config.toml
qk_norm = false
optimizer = "adamw"
learning_rate = 0.000982
beta2 = 0.98
warmup_steps = 482
Each number is 500 + 50 x the weight over the matrix's rms, rounded and kept within 0 to 999. Layers, rows and columns count from 0. Numbers have three digits each.

# layer 2 MLP up, 1536x384, rms 0.0637, rows 932-965, columns 0-191
449515541533529483535399541487498467501491546405600468497431491484523626498517436580539497526485516455460531540562437607462460479450433472510493444502518451528489546501443452504514580463504504399531492503544423543410530496529470534420487445490460437473556540538526542524458472530445459563560542528554493485476436474488480409464506456525533496534485525511482508461505555478573439507469514478473448500467510533490561521496417508488539468414511489542513526473536532463498570474510509547423538561513419530489561527457530499537530439438504586495542518563571427536544502518504542538
499436564559453480477506477501552495477559479401533385572389544487528582463511474530405528504416464522441522505587450528468502590545464485547482500559590457535555443536479415527581519586539544458510449434446473510479478449533524403395528500448478572505585533519544603492527437494504458487551410459510540420562483581514448430459632554523424512575514548499529590607550435586528579514532537422531473581464457548544653518546494551463515556561531542541494430615494428509482571482463522466518475479538482574509587486471498503514495508454532465487538506513533482456519508545549481544
603541477478473552441437482477550499509528467466486448436448484530465556589477532489508506449598470455467476587439493506504349453529540526547436588483496526518543578515475455366560542509583450554473506525476467416519553492461478406546416482494521496516573559497465586523499528497547549536566488606442515492461515427553548512518497493429487485486516562467467522473475544390563498528436462530457494500606439549506497502502475513513560525454519520512648468564462448496451499483471485480520484543506476518490356535481518505538434511517483465517564457491476461528504577552519520476
527512615508492532489510523629577455577580472445520508423508464611530488519458386608368399562394485499402453527456508430536589574497505466469528484390476458510446464538462505507485556469526529451560482522490467442435473445537445507553431482546435452542494413550420607534649515595493400503493517542391543379511456517527487460629629576429488482536493418537472534514554531471444490550515520430431434503455472567566436473670453464579562437468672537543501554507517579547462610488524501466433448543551443563602488460459536567530482382537606509570546517534462506373559508465493571525
538442531497420410442547567460503542558511408434495487412502534485395470516561471553616491416478494455536543520446556508547478492513507490463525500535570533428484522499438535494421546535500479607515499464554513436527529504469547555440454529481554507644451556483376513582477480527434531442515416452530555557506518537540495466535525466470537532511364530440569489576511449567403600509466507491465444430540504427517556486549535510509530537541560483510436463482499514538537517545516569372510389566511491479507453530465441515425444518549473481429485476464515540583544530419410548432
521421520517498454482574608443541519523455541486467468452528414415422560477479404487438460455481523560496415479460528484500525543550530422452497395556552453460605501531538544519445531655576487509515513489505601451440465478525514455503526580509462392489525522505505478523593483475515475578495461446489536411545603539595442519473584620419443512526554430514466561593464495499475524499330558534488518440498473452598548544452466543428501477551526528434536480494512464563554456602537460445479422528459385569523469511493458535571452529507512477516445437511567526480527532490508528471
519440534455434468571573514575549482544543529571557467389471468527433530545539499561511465482499582475423526504556592503514445544482488443444531532546534418443557587534484525482395484631511538565534500401414462495547635557509389560484412594496498455430534496523527470435501453504479577454478468534475477530435554470497459486533508547524515543510473490500424530504501468469517501552474525452450483491525525445509551386516431517516476512451618473535585532549506436545461529466529448443434526498561386623486481607428608483520429466634532489528500444431419529491560490562543548373
466461583521491432541492516542509446484534390541437449542512482584464479534472430502449463492473456475494427484540415558496517507540615534480554530520474393595546547500458437473460575493524563543518420492529523485497454506585486571592508519435457466504517456573472530409503480434614420460450476407459531438496512534534484509580478468568493473561584564526496579464541539522490351532477475424515571526510485530552520535501509485538471419483578526542466504537514411525526582551470416541460442552511506547498441463573501525606509481606534474449524411508448506502478570518599472505
541473533531456536593503503584468513566422520550502493381538517468454483512453387477461466443480433474505424481522606389508535448511492456494477471505536457587585517603368562526540502528555509508526430591516471474478485563535507523500420573498422551528467552527543475528525616564534485558531456555447530465524557554581495514489567499510502494457484395510601541578484501536552497495504547518494489436428583461505488496481507490434505454537471485460525566524478593498502496550537494470553580603512459594526415500507569441502441523450542432433511370341430516500515446440491442464
458569490507459536492515581574454537552589564504502429475425517530474577485536532591481480411467543435561529590481561514471482509415508517436565566560486501479560552525418532523483580608507570414452465543481500514540508454651437550460539483485563548416574463553521525465503502488527575474493580507437527506518570528491500528477531540547528557568530516464581584480503516464480496511519468637538628495473532486480472379460457503491526496487525523520517468512477463472494561496458458501480493618504445540530499553447511431393503635528551505433491456484481374432494511474488521443
501434502445493558510541445594511544596532583519458509538517395560533479546515508570368471529383498505433514515481516490525563560533484470578518519479532456538465458509506460590475477527558556562580470614510419456462513481474415524540510505524469494444544530595459478469506471564523492559453526473483417536535483481527446523472441554476566453502520495535505495521509509464420532492543557545489602436444525422561558447579448430497460470554484476515474478454446578475535551485457567522525436508519483498478558600478536472488424491512587547525529549476471481430571520577408542429
512531552481449489418578480567443570452489494493472510538382539504524506475499478520556483507461488470367520480470527487448443447559471518469565461480523424437558472467490457383431572450511447450518602482454430387517506515479508466492496502573439421422517420491517514431488475451543436520556512477564481462495462563524492546505501390426424461505532385474463508516539500495501386604518540496471616520482458493485485516496476448490509456508475521560437494516459457486461531480537468461520428505531472513473500497535521380401473532531517478511548513525437426505501482553473462495
539472614480532537552454502553576564542495519500503503403475569510521593516459463633488473502375503439393460441453561500509473535479491427516473544454580466461471488529392568465473553508509436539491512506563470473463478548516458499517456544508472514531553494434504613526560481544518494538515442456534470442506532496504420556557586466453437512524529413376524562520571398561576503517470545475488486520549582483519519538572443529499492441546589608516540573515416555491483496502556418469519520563505453478503433467562457478441510458517535448514562510529505339448545528427493496552
435453588458497464492483499504482492491469491497448465467518524557501610540452445549428491590528423509555529435434555459510433557422510463606551547538580577506485527482507565492532507592551589486504468642529578492577452406586523603537428427525490473507449429497405599512531498435452531430503465558499424395588525485412366590557499567527483457494496525436510428439549490540496422545360553460534565511444488541553539466483533548547545482427558573576497545481526565425456529507538478489490454588570414482521476494510586430437425491457471507562514466453432499551546443510536511513
540547537491608546440526515531463459607511579444497425495461449482504527637488536510536523530529473517475461474459612514565590477580483479575583525505481470556494542570388393488508575582555645404538424589535447459550452551496509471481560592515542477570416531616527553509617581483534493485436456524402590450520491490547469549497508425546531504626556461475546526524496431507452473539434448637558604520562383484557557517544466526473481451488527523519537483618445538463542537537505541464575494574504504591488436520462465435514516498520511525506500545528518455476456499446543516427
490501536537425531501466518406520526543538540381394475544511571449537497529529498558515508483532510483471557543313533562567519498522483513525545530495515508559523481462433503451461550479578566482526529627545464499583486560460545469453490433492508590454529495600505556501562506437495512520473501485542465507495613444551398501463460521476410473362537495445473525558474489544484561532588529592534506523527444527524601526479539550517589511467570586548522426511561486409564560582507529474467517562485491519581530562500426483498523463468523521433546466451540434484493532464451616467
490446567516488518518511501464506529518464465502451421426482513559485477535529492555582526540404490503490489486545562529447471534482455544510543529503513475519437490607506464462535464527457481514441481538437510478541512552535489482437538495552503502471529455577479463575555583439521443438500432565539474408532587522538459509532547474583500579494449489440525499507432544453427513503463502478482572448471524482556505503530507453571520504536478536485547546448442532503525491523428477427544447593532479506458463464406443533524517523470570530527551547568507482565505476474455527503
459477525507415541436547452530520491495552457417514476416444508543373539514564457464575427450495456533466499505535516539545526544484555409580540423541578425467482495471535491510487461588514468490487535453505487486566587526480516509469367474551442474535493415453465503434431454528536504542526468536454515476524552531535420534526461416540550492492521540388453587476460525404472479498521483476482464461478464538606505567547460571566522519526575560554454506443452507479512541484503500448557514453521478482578483531495455509504434442552509493545502519532563520468448519505489546597
524514546462533477499471522411512476502409563493437484516554477526427513521546391517458493521513488467354486568507482451535551617563553456521474524467572463497433536463536458462525467544508541471447430560544481551528485556447593561501498419506495469500518481601508545479514453556452440565508527535459574535545543471495421485445505534525476575478506509452561543507544518533490600534445545466514462507521519583542532480559549528444476495493526475458500508456454514502504497503479430427448485518452532558411531580424428498449479517507520405509528530457502489519507598510528484490
487474521539477567528534505537545605539564519485433500418515502566464543494501458490538469488486518501501471476517533514572498476512488440552447531517510427466453418473498474474440465535483559486548491521483512476543470437573532498512380477471509535465490502611500432542582593464511496533485450592429449553425568488467478603515512469584468535602483545459490514440581419540567507538491517499512499466503439507511468507566537490471464464475509564530414551534458487435558458482536462462509443594478472412541386548504433460603532445546475403395512482471487500495484507504536517488
479487567510479486559511532543445493591550490466484390520488529535535531552468462470472426561449525546555463407534517474466442426545449553457465492512534528448441507577521560480458527525516531489474565582513517466463465482521518490434522481505481439493537432496484488488643573444402440510514442519512617450506559598500469474460437566483396474531476555491547543488561566503534411550529518541457502545456514577447452444542458489555564425447558574521459548482474487461506476571535547466475479507514471478463616525478509494557429453464586516532494494431512522390507483417390476435
492525484431429562519566500489523551562472518503500492362476552515516475500489453519521508426505391577463441497479554566508387455461420607510539511550472485431480507465507549468531594593526512483533482564503605531570544528515499496538537644445552426520584493549496476513465526544456472495578455573520548630675593560590373503482542475535404510456534465431470507506498555469463497543512511525562549414451499452586580450530572524486586485462573445470535554505557458506435386548514515403501362626540499516525512562466439425448473567542490443606536476446573532503511442508522574388
535442513477503486544567521508475522551613494525525432528508488487468439541531480584479533496428500504516460449482475536518468451482540558466510441486472540507477501484417446412511532533557545581511539471509500525538542492525552437536519571556536574434628502492552545564551470462481505538518420439454522491541522508496405628522492455550426482474487473417579558441540423483380492551627481580525444530461560565509636449501526574486420434546532557497525502506461580550528491475508443511430484519525521568486472479526483451535464486541506479509462498359489490472462442455476451604
514459494512474430527472481484504523401399536419435438565484559461481490510538496548487390472536506522471523444406557532583537459480460490494550437454505384453544499561535512581366518490487501536512459469533542513544503490524468494454490491398500579478488464498498541492508425544507426491470545507469508567484540457542475548544556467523535537537455437346516532579525465505513437539462541441495522488479475510503488440500537514476437489480524596474510495481520478444510548607485478561508407472550508557479505518520535489505489474516492465497443512448452530467517490560484517523
533559565473546507497528567480472502481546463529510517471538474557456604552472544524388489476538399557551526442576514471529434510452515586471463405547551482541559516505446483516573436527546584500444465511412534445476499613542441499462538506522498412476422547491544497454565437593437576479385468524562499562538467532511522521478534540474525464450625493534489562545448537538499483567476543463452545412467494521578496475524481514492493392548537547528437524591479525531458489611455560565471566432543492536653524540535513467556475542472471584490524478446510481544433566503450500399
360463499484528501524394496546458483541473524455515460349485450477450560557493470483442486454565425402460496545521546477484445584447518469517486494528536450482575462512509466489542556503526538434484485586509423497486532433497469465401471473498465425494555429553499538549525499499418547561492544451379536561486438487512506497514549475579418485474490526482530508501556510511520561530513486618528458483516463551550561513551436505473583471480510549537445515544519497545422541497476532472492483475467455467572491535469481530531503528480438502536461437438411424511550529522480521499
450422537461415411538519445502519475506457400553457443438459461436498467482642465468353517478426535524533425512467443558433520448552541464395507442549539441434496556534509551598518494566469584549511534519595395501639589487668498572477439596536510425454493402588444482474544441451562396474585489467556429454540589480489514506527519436487521455466517549500502560515479493572480573485434547451514579477468540580500486386545527466354476543554456602512456535526436407455456457512497475480477489548500467437509472504477605491361469484555484499471454471404514523535497429414645445449
504453519506469511455509476483664586556478518437484372547488625482433451459604477582467484546593520503510542548400592443562508460471524611526492447498493479468539463556484522451491491498524588446502461485481607471514464494469476471398475511436451555428465548502543405468578488508569414453496436484433499442460472500554478501508607535513383460451556522422488509450473449482386464507517534549508498535417445379511494533401561538444469543476555533439549494601454553506553578521443438538584550539526439533537414595444534455520547498532480511479528466430496525425575497453561572505
487609575404546532508485545383466576481506504443537465458499498556461568543595410596547510519524516460460499452509532421476423533431392481448427547597545486569444604540421605626404461414512461521520500522461374340475537461475517495428437498493516426528441601591555491495498522427522440560531469544504431570547476507480492470596488496543518589493511438493512510541452489489443430549487462501469512429507501489578494540609505471440568430601539456443514448415585547473569418502541505509511498555584514426522423467440583412476435410539513453536470523534553359498470498498442493443
422451469429543489479562537474496532515449473502567548411529489428530512473509407522535503570473461471439540547393522504489544605487522468521486475498584565481505467574565512540395590477567483534554533581486532483475521506535463485511462517364616390489491454445479463521520573518538437360456431474484554476591572406505479509424476480432433418617459506440525509516422469434546609506414492464416604496511541447478509494453553525472502441536517525521518499474586420581536486488404448471466505464578454477470480489447509528481566447609517558528384445401522489477414427386570445490
405587517490554517579566481574512483503520487472466447521482460543473491532448516529468484460468570573473561448472561529538509451491460532568485542451547492430566524535368467442459516530529495585537479472497467470529513381560381483542481575446566486415542428456464576433532515449484555476575505495618450476567525490477452507454568444493368493508444470530535525446508383426462563518559488486470512496575426451439560426487386475444442467448511524564447459453457462489474469477504461463420424466506468493481374455558426520538522475588470530466521411422496495499532433405538516446
490512450532467641544583445498558471448431467545523501488449490510516532561506539479484525422542520544551618489505540498537500423455473523482498473442496524461559514504488520504510496564494492522496502528477564500528523545512428429564510544498657550500486534428444536469525484562508540566492439521483533393504516505500478580508557515565503526444534549519553504502448498509514532477476500554490425579545496501425497432541468580594477524528520467570398430522501464506519432504491481504464515473528516493548515455475440458577457566585510478560488405421454525539466394504443545407
548538553388531545523470459550477617518512485541463530466494561504483519507516499644529438540561509533502487497434524433518399546485482526498495531519500518544527452518468518531518570572538469613479468507509425493585493473580468458502388513435560529493512512620445477467581604457525551430443501530469423428528526480537497467562498507534517603552479453518452526498477544466492584509511517444581574564452512558499541426499497486432514473501535523561509495474463531524482485519475520501405476403583471464553495516392504506483494512579497515519406510466518497507439423536564540526
552487532468538504526564569502548472641650540413487479510442395445492576477485488511432493439450461558470507495460544434502551487504530553455454388569584462461475525539518488512531497501551568432673455509554491444416482478477469471393457474460530534574510538503523482510508570536406451500532428520446557499489509546613428441472470430476477517518440434522538496586482470567448575556423605629418518445570565498614486520451540530459465481550534543484471532519594491458467497555574497391509517531576386497518523403445523415458497500504535492525524518479482486482495411496539608352